Each number is 128 + 24 x the weight over its row's rms, rounded and kept within 0 to 255. Layers, rows and columns count from 0. The size above them is the row's rms in percent of the matrix's.

# layer 4 attention query, 96x96, rms 0.0719, rows 37-63, columns 0-95
size [ 37  32  78  71  62 156 172 185 173 179 177  25  24  30  28  27  38  68  70 121 155 149 175 168 176 164 175]
[[101 106 140 133 101 129 123 130 123  81  54 153 114 136 139 117 126 127 124  87 137 130 124 178 127 106 114 123  95 166  86 122 102 139 147  74 111 127 106 136  97 116 143 120 114 120 134 125 148 140  85 125 130 134 114 127 112 152  77 178 135 177 139 152 156 121 156 141 108 131 151 101 111 156 151  95 106  92 133 120 113 160 135 102 121 157 127 127 163 117  88 139 127 128 138 180]
 [141 110 119 131 135 125 102 167 143 153 153  95 122 110 129 139 147 151 142 151 149 154 115 112 108 156 150 147 122 115  99 119 126 115 108 155 158  80  83 127 111 142 161 162 165  78 122  81 125  77 132 135 124 162 118 130 191 115 109 128 116  95 104  99 118 138 123  74 132 116  96 123  92 153 118 117 103 136 139 106 140 146 121 100 115 127 119 128 139 132 121  69 149 134 155  81]
 [141 124 101 150 169 119 129 118 110 164 167 101 123 138 134 138 132 153 112 171 124 130 106  99 159 112 142 132  86 113 137  86 147 111 105 138 168 102 108 126 140 132 138 114 175 145 100 127 138  92 211 143 131 141 135 118 124  97 113 115 120 122 136 173 146  95 141 126 104 143 114 106 145 118 123 134 142 138 158 160 158 132  94  95  84 118 158 110 159 125 148  90 180 107 149 136]
 [150 169 130 128 174 139 140 117 131 146 173 121 145 153 105 145 107 120 134 156 126 119 125 108 152 119 111 108 131 116 170 125 141 129 121 152 121 170 163 120 156 112  68 111  93 150 139  98 118 177 165 142 126 112 134 110 133 143 173 114 109 110 116 131 114 125 109 161 149 142 135 137 154  91 138 150 133 154  99 131 148  91 107 153 109 127 156 112  54 130 194 143 128 119  98 126]
 [113 113 160 125  78 143 103 177 160 131 110 149 113 107  91 134 139 116 129 119 129  92 149 127  81 128 138 143 169 117 105 183 125 125 159 135 101 133 130 127  96 154 129 127 113  87 154 142 112 108  55 107 110 140 150 141 160 124 113 146 181 114 133  69 131 143 122  90 129 113 110 157 114 149 118 136 132  89 108 118 109 128 153 126 142 126  98 153 116 120  92 128 111 124 108  92]
 [105  99 118 117  64 117 132 131 122 123 106 150 162 108 110  99 165 133 161  88 141 105 123 182  94 117 132 136 161 159 110 134 109 142 132 126 150 112 164 157 121 120 160 122 138 100 113 164 131 112 137  98 164  95 129 153 127 128  84 128 148 131 136 101 127 134 117  83 110 128 109 112 119 129 126  85 159 141 164  99  88 172 164 137 161 109 106 170 157 112 130 131 110 130 118  94]
 [133  89 167 133  98 142 129 157 108 129  89 120 100 108 118  99 115 115  94  90 108 104  79 131 124 121 108 113 116 114 119 135 119 163 135 113 158 149 129 133 113 105 125 134 151 135 152 115 116 111 105 108 120 197 145 149 131  95 147 110 160 118 129 124 181 123 130 131  93  78 178 102 133 144 145 111 124  83 119 160  83 100 145 113 132 102 121 121 118 169  86 125  99 143 162 131]
 [147 113 158  82  98 171 154 164 134 125  97 106 119 141  96 132 124 113 143 171 131 134 153 137 123 141  99 130 140 145 152 115 174 136 133 134 143  99  78 114  89 183 101 107 145 123 110 112  97 179 136 141 160  90 133  91 117 107 127 115 181  94 101 101  99 157 102 138 148 144 157 107 135 142 123 100 127 126 120 176 165 137 125 127 132 145 113 122 140 118 126 129  87 142 108 124]
 [106  62  76 116 159 120 114 134 123 106  97 125 158 154 154 162 141 117 125 147 104 129 110 133  89  90 133 105 103 100 108  99 136 134 145 145 142 140 121 102 149 125 166 103 127 177 138 119  97 115 140 160 140 171 149  98 139 101 138 114  80 124 110 135 122 142 136 156 122 133 121  95 130  99 101  80 112 141 139 159  99 131 118 149 160 145 119 137 148  69 136 180 129 139 127 124]
 [171 179 121 103 120 104  84 124 137 157  94 116 148 105 129 112 145 170 120  97 134 155 115 107 111 131  97 110 135 106 111 109 135 150 110 110 105 126 141 155 119 108 140 147 152 131 116 104  89 114 118 122 136  82 135 158 121  98 183  95 116  80  98 145 145 129  96 123 104 124 117 120 154 153 135 119 166 105 180 124 107 163 113 116 164 124 132 134 145  95 116 162 188 127 150 116]
 [112 112 177 135 121 135 121 145 166 135  93 162 149 123 110 143  88 121 135 129  88 120 147 134 135 120 114  87 154 137 127 124 121 136 117 140  62 144 154 108 111 108 130 117 103  98 151 118  70 122  99 143 102 119  98 136 153  90  98 145 148 161 106 172 136 114 154 162 124 122 101 139  96 113 151 138 125 149 136 138  91 105 153 140 115 150 149 128 197 132 183 107 150 126 137 131]
 [128 142 156 135 122 138 133 114 109 157 100 137 169 128 129 143 168  91  78 117 126 148 122 149 149 137 128 104 136 111 124 107 159 158 105 151 133 147 118  92 140 111 145 115 144 107 155  69 126 147 184 150 139 118 129 133 117 143 142 128 155 112 119 123 124 109 104 151 126 130 127 119 151 111  86 132  91  60  85 134 113 188 120 147 117 143 116 117 131 145  78  77 160 139  90 145]
 [119  92 115  89 139 131 111 143 137 134 138  77 118 108 118 149 112 114 155 101 167  66 143 129 119 197 131 165 164 105 134 146 139 134 155 130 131 129 167 125 123 133 127 113 154 151 104 146  90 166 109 139 122 156 104 120 133 141  78 125 120  97 136 103 101 150  98 109 125 167  98 154  86 133 142 105 102 115 154 171 112 139 132 112 146 108 162 122 122  83 103 141 140 130 137 102]
 [141 131 104  99 110 115 115 110 104 157 169 129 128 155 131 147 149 121 125 139  86 140 120 123 132 103 115 163 170 136 151 155  82 134 103 144 122 112 125  96 173 166 139 119 131 102  77  85 154 128 130 154 142 119 133 157 119 130 121 111  93 120 152  83  99 118  83 145 149 133 138 152 159 149 161 161 120  95 157 127 115  93 119 141 151 128 114 121 136 148 175 143 115 109  84  74]
 [146 133 143 154  98 117 140 102 137 153 165 120 104 116 149 134 174 133 117 117 122 150 138  88 129 156 131 103 150 111 112 138 155 104  80 178 138 129 103 127 126 137 133 165 125 127 125  75 139  93 101 126  92 126  94 150 201 137 140 143 116 134 110 150 119 113 109 136 144 174  95 105 114 137 191 129 105 104 118 131 131 128 122 154 112 140 118 136  99 151 153  94 163 154 157  90]
 [135 122 135  91 176 161 140 129 104 131 128 124 128 151 126 117  94 126 127 132 117 103 118 138 129  92 130 124 102 128 136 149 166 128 139 124 118 125 151 142 148 101 114  94 115 119 139 173  97 155 150 125 141  95 164 108  36 116 130 121 146 119 133 127 159  96 122 139 100 107 169 124 144 139  51 167 151 164 121 150 110 153 119 123 145 120 143 121 160 129 125 162  92  93 109 156]
 [114 101 148 163  97 139  95 162 127 122  93 105 113  95 120 126 171 135 129 113 142 137 176 111 112 152 131 163 148 127  83 115 127 103 116 106 148 129 167 126 130 160 151 171 133 116 153 118 119  80  74 105 106 160  91 136 157 153  85 151 135 134 132 109 106 150 135 134 128 130 110 123 104 162 155  94  89 119 135  95 107 151 122  96 129 152  86 162 129 137 126  90 140 147 147 104]
 [153 163 122 123 176 126 154  96 123 165 193 121 138 148 124 131 102 132 121 169 110 110 117  93 136 113 126 111 133 109 180 134 137 129 120 161 123 135 149 122 145 121 100  94 123 152 109 118 133 160 195 148 128 115 148 126 110 109 177  85 121  99 122 141 128 113 113 152 123 142 132 137 163  90 120 149 163 152 113 164 159  93 108 158 125 114 148 106  87 126 177 134 128 112 117 117]
 [148 153 143 119 162 141 148 122 131 147 191 119 135 133 107 141  87 111 115 169 109 103 134  83 126 130 120 118 157 109 188 148 142 117 136 165 104 148 145 118 138 113  87  99 113 153 117 123 126 159 144 150 121 112 142 135 128 111 184  93 127  94 132 135 125 103 132 140 142 141 130 155 151  87 118 149 154 145  97 152 152  62 115 152 132 122 151 114  69 120 160 145 111 113 112 105]
 [117 121 121 125  99 129 100 164 144  95  66 140 110 105 136 133 135 127 139 102 157 163 118 157 119 135 129 143 101 145  90 134 121 129 159  89 123 109  58 109  94 131 153 162 143 112 137 135 129 107  67 132 122 148 131 117 149 139  94 167 113 150 115 119 135 130 141 110 140 105 119 123 111 167 122 117 102  79 149 107 124 152 141  96 108 135 120 137 182 118  57 127 131 137 136 155]
 [141 141 143 118 120 137 146 132 130 126 143 152 133 132 111 122 111  98 144 103 115 101 146 130  94 146 113 102 179 118 154 176 110 129 145 152  99 164 179 124 130 114  87 128  72 129 142 100 123 174 100 119 120 117 130 150 129 142 170 109 130 108 120  89 115 137 102 142 142 128 137 146 131 100 145 120 128 142  78 120 113  95 149 175 159 123 112 143  53 119 150 168  90 135 113  96]
 [122 154 156 160 150 164  79 164 132 108 119 136 147 146  75 149 128 132 133 148 178 164 136 114 107 126 105 141  96 119  89 137 114 164 132 114 147 132 130 144 131 143 128 117  98  81 168  84  94 160 108 125 122 114 126 131 159 118 104 164  82 104 118 124 109  93 102 105 147  88 113  76 118 155 132 124 105 133 139 110 136 120 133  99 118 154 144 147 106 132  92 148 113  81 131 137]
 [139 141 163 113 134 134 106 109 128 101 113  84 151  93 117 104 110 110 141 141 123 163 125 118 161 126 112 124 149 136 131 102 144 117 180 137 132 179 138 144 119 107 162 168 151 142  96 119 114 147 135 129 142 121 119 124 122 153 155 146  69 154 128 133  95 103 186 127 136 109 174 154 142 105  98  98  93 172 149  90 113 121 111 146 126 132 129 122 125 142 145 126  93 201 119 106]
 [ 99 171 142 101 146 116 121 126 121 113 131 186 107  90 107 176 115 136 150 103 136 164 131 105 127 143 109  99  94 168 179 127  98 145 131 141 141 129 136 116 151 149 165 123 146  92  98 122 114  93 141 142 105 165 166 117  94 130 121 153 142 135 105 128 119 111  79 128 114  77 140  89 133  99 140 141 124 125 152 156 151 112  81 141 111 118 114 133 148 149 150 119 128 114  94  83]
 [109 131  71 131  95 166 112  77 114 127 135 163 150 140 121 142 126  88 120 134 118 144 100 125  88 118 164 124 133  81 151 132 183 100 131  91  85 125 122 131  97 137 143 119 169 113 157  82 137 100 119 121 106 107  96 172 128 102 100 117 117 134 124 151 139 118  94 113  85 134 130 123 123 124 111 105 131 119 111 105 146 137 127 152 131  95 167  97 121 158 125 137  94 104  78 136]
 [164 141  94 102 119 108 125 113 125 166 133 143 117 118 135 135 110  97 119 132 119 135 164 103  65 164 138 130 124 119  81 166 141 118 136 179 112  96 120 120 107 147 148 145  91  99  98 162  88 158 125  87 147 132 160 154 114 146 122 132 131 143 154 173 151 100 126 119 104 154 180  91  95  97 107 108 117 154 149 174 118 134 110 140 135 144 123 155  98 128 137 115 139 107 114 114]
 [116 154 150 153 120 129 163 126 107 104 127 110 188  93 116 148 123 168 108 136 105 107  83  97  89 146  86 133 120 144 113 127 159 131 139 128 144 118 110 103  92  92 108 167 132 164 186 138 127 104  98 158 147 124 116 133 121 158 121  86 141 111 157 156  93 169 142 131 106 125 145  87 120 107 163 155 158 113  99 153 144 144 136 152 105 120 133 130 156 147 165 153 128 115 123 113]]
# layer 4 attention key, 96x96, rms 0.0702, rows 37-63, columns 0-95
size [ 53  38  78 125 139 147 160 176 165 163 164  27  27  26  27  34  44  80  70  40 114 155 162 169 172 154 168]
[[142  88 137 141 166 127 154 108 115 120 117 112  98 161  67  90 160 147 130 100  99 125 106 134 129 129 146  86 139 101 116  80 135 132 116 169 112 106 100 163 136 128 139 105 115  99 116 109 104 123 161 124  79 101 186 160 121 175 146 143 148 137 143 132 102 147 128 145 119 165 131 118 174 140 143 122 164 141 113 135 103 153  83 154 116 152 132 141  97 158 138 121 126 129 113 139]
 [128 120 135 116 134 150 112 103 115 113 125 139 116 149  99 116 153 132 114 156 113 153 123 107 168 142 141 136 140 125  78 128  91 120 171 127 126 146 107 146  89 100 184 145 131 117 120 124 133 111 109 138 148 143 132 127  90 158  79 146 139 152 172  97 107 126 157  93 139 140 106  93  76 126 159  82 115 111 162 130 124 102 121  99 109 167 107 134 176 120 102 143 158 123 151 183]
 [127 106 122 109 148 132 119 110  96 126 146 125 110 152  78 104 147 154  99 171  93 141 107 114 159 146 148 125 142 113  75 116  92 124 163 127 130 124  89 167 102 133 170 129 145  77 110 114 118 108 152 135 147 136 151 131 125 166  94 130 148 128 152 112  96 121 155  89 134 151 130 102  75 132 168  94 138 144 153 112 117 116 133 131 101 159  99 140 164 144 122 112 154 117 136 182]
 [121 154 115 131  89 120  96 159 132 138 127 128 135  86 164 146 103 150 129 148 132 108 137 106 137 135 115 129 108 148 158 137 143 126  73  97 149  96 130 111 150 158 114 129 154 113 133 125 112 128 156 124 177 166 100  90 197  97 120  76 129  92 112 123 159  96 138  83 122 101 136 145 105 140  81 144 117 126 124 111 128 158 180 140 125 103 123 130 146 135 150  77 113 124 120 131]
 [117 105 119 101 155 136 116  88  99 139 133 129 101 145  82  92 173 157  94 154 114 141 101  98 167 143 151 100 138 124  83 102 109 126 141 134 139 110  79 162 102 131 163 115 145  95 124 109 113 112 157 122 139 135 139 113 151 175 111 113 141 136 133 129  95 125 175 103 131 148 126 110  87 133 161  96 141 145 144 127 118 114 107 153  96 150 108 121 157 147 125 106 159 110 119 191]
 [138 137 129 175 110 118 182 156 111  87 103 125 122 118 132 138 107 166 144 121  96 116 178 161 143 101 141 125 114 127 135 109 149 134 149 127 145  92 135 151 173 154 132 138 144 117  92 129 118 100 156 138 127 134 152 156 144 127 136 110 156 126 152 126 136 153 113 141  82 147 130 178 106 168 103  82 108 158 134 133 104 135 169 174 126 123 136 198 145 127 126 138  94 107 140 103]
 [170 125 146 116 153 136 120  76 128 141 114 108 128 152  99 125  79 123 113 135 122 110 172 128 173 142 134 125 103 138 106 119  89 129 110 101 134 117 112 163  54 139 131 116 104 143 120 110 143  75 119 155 155 116 120 140 139 121 110 179 135  96 126 113 123  91 120 139 127 141 118  73 128 113  84 120 135 118 139 165  82 126 154 123 113  87 162 138  97 156 156 139 122 141 159 131]
 [101 148 145 149 124 112 155 138 128 193 105 150 104 158 159 120 112 133 124  81 181 155 119 108 139  93 133 168 129  70 108 160 190 110 129 150 122 112 138  96  79  84 108 129 127 104 102 127 111 116 187 127 135 124 100 129 112 126 157 125 114 136 139  91  98 131 133 127 123 118 128 127 131 119 127 112 146 123 137 147 137 115 137  97 116  91 123  93 145 105 162 126  87 124 130 102]
 [114  93 120  89 108 132 133 123 123 139 122 127 143 100 118 190 121 142 122 170 108 102 141 129 137 166 146  40 122 121  93 157 103 129 124 134 117  74 138 115 120  92 142 151 146 135 126 113 141 167 158 134 119 123 127  87 123 147 121 153 106 142 162 133  98 148 115 188 119 112 116 148 141 114 125  83 144 131 134 102 112 128 160  79 128 107 100 115 115 132 142 171 119 115 149 145]
 [135 153 126 122 153 177 118 131 170 175  93 130 139 118 163 134 162 204  80 142 118 105 135 156 141 108 163 101 148 147 151 145 155  91 141 121 153 142 127 108 130 114 122 110 124 143 117 115  73 116 110 137 107 110 107 103 127 101 118 100 120 188 130 124 156 145  98 127 143 118 155 124 143 114 148 163 115  96 132 122 169 127 158 153 143 115 113 149  97 147 106 121 131 142 161 105]
 [141 162 126 148 148 138 146  97 169 131 129 131 149 150 126 136 100  86  91 128  93 145 144 174 112 161 122 109 179 138 117 106 120 103 116 193 167 131 119 152  91 127 140 124 120 129 114 111 124 140 146 142  83 131 132 105 132 116 127 102 164 141 145 144 178 104 122 138 101 131 149 144 107 193 129 153 133 138 105 135 115  91 128  80 129 144 112 133 150  72 163 100 132 131 129 144]
 [ 99 132 115  90 145 113 120 118 143  88 152 142 123 113 137 146 135 133 143 133 118 133 118  96 141 145 129 132 148 126 144 155  83  87 150  92 135 101 158 117 104 177 138 113 132 136 122 151 124 141 141 131 159 132 101 145 123 132 112 100  86 119 155 159 122 173 147 103  97 145 145 125 110 124 164 160 163 190 171 103 106  77 110 108 158 135 102 138 135 118 128 184  96  82 150 110]
 [119 169 113 153 106 132 156  98 125 139 104 102 135 189 151  78 132 120 111 139 115 149 106 162  99 158 140 110  86 128 134 129 105 152 100 119 125 105  98 110 113 126 112 140 126 100 152 115 157 118 103 130 103 148 138 129 145 110 150 145 114 173  97 135 121 116  98 110 173  91 135 126 169 162 137 131 151 127 116 114  86 127 155 148 100  69  72 140 157 135 128 119 156 107  96 121]
 [ 76 101 140 133  96 140 119 156 145  89  85 117 141 146 156 151 126 121 105  99 177 101 117 137 125 192 160 126 103 138 108 114 144 153 125 112 156 156 178 157 135 151 140 142 109 139 174 184 112 134 143  91 144 123 134 121 122  71 162 135 125 148 121 140  97 153 146 130 118 119 132  90  80 151 132 113 146 123 116 117 111 141 138 119 107 147 153 145 146 135  89 111 110 120 134 105]
 [113 134 118 123 137 130 154 116  97  97  82 123 146 129 120 114 165 134 123  67 145 117 163 120 142 114 162 100 139 113  91 110 143 166 161 118 119 126 161 166 118 158 152 134 127 160 150 153 124 151 185  82  85 125 112 119 103 117 168 142 152 164 136 148 125 124 122 151 137 120 122 115 158 146 151  91 117  66 131 137 122 140  99 130  97 141 175 156 114 144  92 125 125 139 113 148]
 [143 126 139  95 150 100 129 153 168 145 179 161 147 109 133 125 131 157 121 139 131 160  74 167 128 108 121 131 114 123 166 156 106 128 101 135 137 134  98  92 121 155 113 109 141  74 110 148 156 151  99 175 125 122 134 132 159 136 156 115 111  96 102 146 123 147  96 145 139 139 173 150 134 128 126 160 142 132 122 142  95 108 154 178 141  64 130  95 143 118 125 122 133 156  97  99]
 [111 133 132 142 131 153 154 112  91  92  94 112 111 138 128 113 138 108 127 111 146 123 157  87 144 186 137 109 157 132  84  89 117 144 146 126 138 125 126 149 118  88 181 150 118 161 146  84 114 129 135  99 122 133 128 129 108 131  91 142 135 174 173 125 114 113 154  96 153 133 102  97  98 138 167  75 118 100 144 143 143 133 118 116  96 174 119 146 117 127  99 151 142 124 155 172]
 [135 159 122 116 105 114 102 152 157 145 146 139 153  89 190 158  93 126 143 142 160 128 133 130 113 101 109 149 109 151 185 171 141 106 113 114 129 123 126  86 138 139  96 130 152 137 136 144 142 140 104 150 158 150  94 102 165  83 149 115 108  98  98 132 167 132 100 120 129 106 132 152 127 123  95 169 116 107 123 115 136 119 173 120 154  63 131 112 142 108 135 126 119 144 119  87]
 [139 145 124 101 120 115  99 128 156 164 142 131 136  93 167 145  93 143 120 147 138 132 149 122 142  92 101 122 110 160 187 152 160  98  99  93 143 112 112  95 155 159  97 105 162 127 135 132 134 110 143 148 170 142 115 103 198 122 152  92 124  93 103 134 157 138 125 120 122 111 130 154 104 131  79 165 124 141 113 107 121 137 161 147 148  70 135 113 149 119 141 107 126 121 127  98]
 [104 106 134 111 138 146 125  93 152 143  88 122 101 109 146 136 172 112 140 100 165 134 113 100 166 111 128  88 116 163 131  96 182 146 107 102 161 131 108 115 150 124 126 104 120 170 167 142 102 133 144 106 119 142 112  98 191 129 145  94 121 182 103 155 136 128 185 148 110 113 124 140 143 131 106 171 127 127 124 141 114 161  84 139 107 130 149  91 127 121 114 122 112 105 118 140]
 [138 145 144 146 128 131 141 133 166 133 114 141 146 122 168 143 101 108 161 112 150 124 151 149  99  79 116 146 130 122 192 154 145 120 161 148 106 150 150  91 117 116 108 144 125 172 125 150 146 136  63 146 111 117 125 146 111 100 148 168 123 129 136 121 151 165  85 157 126 126 119 153 149 121 118 143 109  90 123 139 133 115 118 110 154  88 150 144 112  88 106 179 131 141 139  68]
 [130 113 152 155 123 140 114 166  97 112 123 147 121 135 108 174 115 156 147 150 103 112 121 172 131 130 149 166 146  91  64 104  89 134 145 154 160 154 114 127 125 103 161 156 116 125  92 147 129 150 171 134 111 122 140 155  63 136 109 145 118 138 133 156 104 119 124  56 143 137 118 106 147 116 164 133 149 105 117 142 126 111 140  90 155 156 140 159 103 148 146 138 141 128 102 138]
 [188 110  99 117 139 133 193 160 134 126 145 108 135 114  86 149 105 137  99 134 117 125 133 144 102 129 135 123 139 127 123 129 111 100 154  86  96 151 131 167 146 110 110 110 113 123 126 123 123 139 139 127 107 157 125 168 124 132 119 120 109 158 149 103 134 153 115 112 125 107 144 113 127 127 162  99 123 164 210 144 137 122 149 103  99 157 120  42 125 125 136 123 106 170 112 128]
 [109  88 127 126 151 134 132  71  92 175  93 154  91 101 132 167 110 150 155 101 134 119 155 171 126 142 112 128 153 167 156 102 132 132 131 122 168 112 151 127  97 167 120 137 162 113 157 118 146 140  89 114 113 137 110 136 129 108 170 135  92  88 125 122 155 153 131  99 133 120 101 143 149 107 132 150 136 135 158 148 139 125 132 111 122 142  87 121 142 125 146 104 146 113  52 123]
 [128 158  95 131 134 207  91 146 129  90 105 130 117 123 137 151 117  86 111 106 107 128 120 113 130 116 130 182 143 134 107 153 141  84 144 152 105 113  98 112 162 121 134 129 138 144 159  82 172 154 137 120 125 129 127  96 105 103 185 163 130 122 136 145 113 166  98  99 116 119 143 124 148 139 111 130 120 136 158 120  94 123 136 169  92  96 160 134 148 135 155 118 169 130 142 121]
 [143 143 126  96 106 135  96 112 156 126 107 102 121 122 156 192  86 169 139 126 136 124 117  71  97 137 128 142 179 130 102 123 161 122  92 159 120 124  97 112 145 134 115 128  98 116 128 129 139 147 114 127 160 136 131 191 144 104 106 148 123 120 127 120 174 101 140 176 148 139 130 190 123 117 115 118 115 137 126 172 148 126 130  97  97 100 100 139 131 159  99 118 134 101 100 126]
 [163 159 107 109 119 133 167 113 154 116 101 156 118 135 126  89 132 195 138 111 127  89 114  99 134 153 152 147 129 125 120 153 121 129 103 120 143 141  74  95 162 183 129 134 110 178 141 138 136 136  97 149  98 113 119 114 137 122 160 147 121 117 129  88 111 115 167 141  69 113 115  99 110 135 129 112 151 156 100 109 125 136 124  93 149 166 161 112 165 105 146 131  97 127 111 111]]
# layer 4 attention value, 96x96, rms 0.0843, rows 32-40, columns 0-95
size [145 146 148 155 155 152 149 147 144]
[[129 157 159 124 110 156 146 107 120 142 122  75 139 115 111 142 104 162 112 122 115 153 101 154 133 117 109 118  78 122 140 105  96 134 103 160 101 149 133 148 135 107 174 133  68 123 148 175 141 142 133 105 133 108  61 113 106 127 120 124 100 126 116 168 117 110 124 127 100 105 111 124 122 106 140 138 129 132 127 113  97 142 125 179 106 102  94 130 162  80  99  99  95 112  95 106]
 [151 128 193 134 120 140  91 101 127 131 136 145 123 134 144 110 170 138 143 106 146 116 134 134  98 174  98  99 161 111 100 117 130 136 116 145  99 176 138 137 130 135 128 124 160 139  89 128 126 159 137 114 142 135 135 111 150 110 118 145 105 126 135 109 132 102  89 117 124 184 116 134 107 126  85  92 133 137 144  74 148 112 155 163 117 152 193  73 143 125 108 127 110  87 125  99]
 [105 126 123 116 105 104 128 108 124 161 113 105 134 139 103 136 140  99 182 120 105 174 130 127 132 135 171 107 150  94 126 123 121 140  96 122 127 123 138  73 147 121 135 164 106 133 145 134  97 102 126 153 111 146  95 124 128 128 148 118 144 125 100  87 124 111 152  99 121 176 123 129 148 153 108 161 169 187 179 154 146 104 197 153 122 125 153 157 123 130 110 153 151 160 127 139]
 [116 125  97  92 142 147 139 136  94 146 115 130 178 110 159 106 139 132 163 120 104  97 128 186  91 116 110 139 127  54 108 138 119 142 117 158 113 114 138 155 165 129 117 124 124 154 121 142  96 107 118 116 142 130 160 117 136 130 126 156 127 100 116 145 177 121 153 140 139 113 125  91 127 117 138 153 195 129 126 154 114 117 134 168 105 103 116  89 127 109 122  90 133  87 171 150]
 [177 141  93 173  83 108 118 130 138 112 109 144  88 172 144 116 128 137 124 117 121 124 166 150 131 117 159 114 141 141 123 110 123 113 137 134  83 118 135 127 155 168 156 149 110 149 138 112 126  74 155 141 147 124 139  89 145 148 140 145 141  84 110 148 132 154 164 115 185 147 151 140 119  96 110 163 101 126 129 137 116 103 111  93 121 121  70  85 103 112 126 121 111  91 145 105]
 [111 129 164 132 161 149 114 139 152  75 139 127  95 159 145 129  99 125 105 147 160 101 120 156 140 122 106  71 147  92 115 153 148 164 145 155 111  89 112 107 129 124 124 112 132 129 162 166  95 137 108 141 174 128 112 125 121 137 145 133 159 101  59 100 122 109 127  91 126 111 115 125 107 145 164 115 101 164 174 124 125 148 163 134 133 165 106 134  97 138 142 118 135 159 104 114]
 [116 120 111 137 110 124 153 152 137  96 144 121  69 112  96 185 146 132  83 142 145 165 166 134 151 153 148 143 123 110 130 135 157 137 139 123 156 107 132 111 135 141 127 163  89 110 140 103  90 145 127 184 106 147 121 113 114 134 134 120 142 112 134  99 156 110  83 131 164 149 110 128 121 128 125 114 156  97 120 153  89 148  90 131 164 114 175  92 132 129  94  87 142  86 134 105]
 [117 108 101 118 163 112 150 125  78 103 130 132 140 138 152 151  88 127 140 130  85 128 147 153 111 103 175 145 142 151 120 135 144  92 114 148 121 187 114 100  94 122 122 110 137  86 175 122 117 134 136 163 138 113 112 117 143 135 107 124 125 138 111 107 127  67 118 122  99 124 109 133 104  86 114 103 136 110 131 104 158 154  94 165 115 113 161 140 109  93  91  69  98 133 113 138]
 [121 140 127 128 106 172 136 123 147 141  73 106 129 150 116 124 107 114 206 177 127 154  92 140 124 150 141  94 133 146 120 163  97 100  99 132 132 127 122 139 157 123 104 161 150  89 150 109  65  67 148 102 125 108 122 138 131 152 127 136 155 106 154 122 139 127 121 111 161 113 115 108 143 130 119 101  78 107 125 118 158 102  93 132 164 122 154 131 140 115 149 143 100 137 115 119]]
# layer 4 attention output (transposed), 96x96, rms 0.0993, rows 32-40, columns 0-95
size [160 155 165 160 152 165 157 154 151]
[[133 127 100 113 161 102 129 122  59 111 117 165 133 144 103 100 123  96 106 165 124 142 132 140  83  74 130 126 114 129 129 114 180  60 107 151 127 147 101 135 127 150 149 179 134 112 134 141 137  91 146  82 124  70 129 109 138 108 123 130 149  99 141 120 116 160 132 147 153 133 125 140 118 138 125  90 132 125 114 133 129 112 138  89 133 122 160 120 105 126  88 129 161 133 135 172]
 [116  97 128  87  93 141 149 136 110 159 146 120 109 142 162 141 110 127 168  71 124  85 110 103 117  88 112 112 151  90 165 111  97 155 139 135 116 165 143 101 121  93 110 143 120  90 154 145 158 124 109 155 173 119 176 118 147  84 106  99 115 109 116 147 143 146 115 146 107 115 151 104 109 166 128 129 168 156 162 146 112 130 147  96 150 154 107 143 137 138 102 130 148 146 129 138]
 [139 112 170 117 142 151 140 156 134 130 134 150 108 128 127 141  67 153 118 126 118  84  51 133 144 123 150 119 128 109  99 125 150 121 135 165  68 141  99 195  91  96 121 138 118 145 135 148 147 151 144 111  75 141 123 124  92 153 131 120 133 121 113 152 110 134 140 149 110 153 117 122 169 145 122  96  84 114 125  97 125  89 130 168 150 110 108 129 132 147 120 109 111 144 121 117]
 [118  94 125 134 115 156 145 151 114 143 111 136 119 131 138 129  91 126 114 146 143 115 153  88 141 153 121 118 120 142 204 103 117  86  93 145 140 104 110 113 129 146 144 164 168 123 110 167  95 147 131 128  86 137 149 119 147 131 123 159 160 149 129 194 141 134 117  99 186 149 127 135 100 169 143 100 118 115 166 151 140 121 102  78 156 139 114 130 163 137 144 120 122 135 115  96]
 [144 179 126 101 194 104 119 165 121 134 143 113 104 116 140 159 132 117 117 118 169 134 141 156 136  94 108 134 108 132 126 118 128 165 137 145 173 141 129 180 166 163 129 153 156 154 125 113 133 163 115 164 106 100 116 115 111 137  87 167 102 178 121 175 135 137  89 118 114 115 132 154 119 128 137 111 141 117 168 146 144 104 156 141 109 138 163 152 140 152 137 120 136 154 119  85]
 [135 117 154  79 122 136 131 146 140 149 148 151 193 145 172  71 148 131 127 113  66 103 109 122  78 149  72 122 113 145  73 132  87 152 131 132 143 147 124 117 113 159 115 166 100 120 127 146 155 145 151 167 127 134 117 129  89 122 107 115 118 147 134 115 120 139 125 131 152 109 123 149 151 158 113 110  73  77 135 130 125 127 121 113 132 129 159 129 153 107 148 120 111 130 137 133]
 [138 186 125 151 171 122 169 101  69 126 152 141 132 120 136 146 197  93 115 146 134 122 126 105 128 118 174 127 138 108 102 173 107  96 103 178 125 163 102 126 141  87 137 122 131 128  88 107 164 146 119 180 108 163 134 132 150 160 119 150 103 113 103  99 142 121 130 141 137 103 120 112 146 140 117 126  87 138 125 131 134 141 119 144 105 160  96 112 129 111 139 129 133 126 140 100]
 [108 119 151 148 142 116 146 149 139 142 147 106 159 130 115 167 152  98 110 138 144  80 130 141  69 145 143 132 117 146 103  98 163 116 131  83 161 146  99  97 154 121 119 137 119 157 121 144 120  95 117 142 145 119 135 115 136 149 160 107 103  85  91 159 105 151  90 140 122 126  82  92 160 105 111  99 128 114  91 133 118 143 109  98 157 102  85 106 157 144 141 123 128 139 186 134]
 [131 140 117 137  92 105  90 184 106 107 104 129 156 124 149 135  95 137 112 110 154  88 130 137 123 126 132 122 117 136  92 125 106  98 161 131 119  83 109 108 126 144 168 101 148 107 157 163 128 147 103 183 126 149 135 144 122 163 140 159 151 116 125 121  77 169 117 155  89 105 137 103 108 105 158 171 124 147 123 110 177  79 124 128 139 112 143 113  98 144 135  92 125 122 159 131]]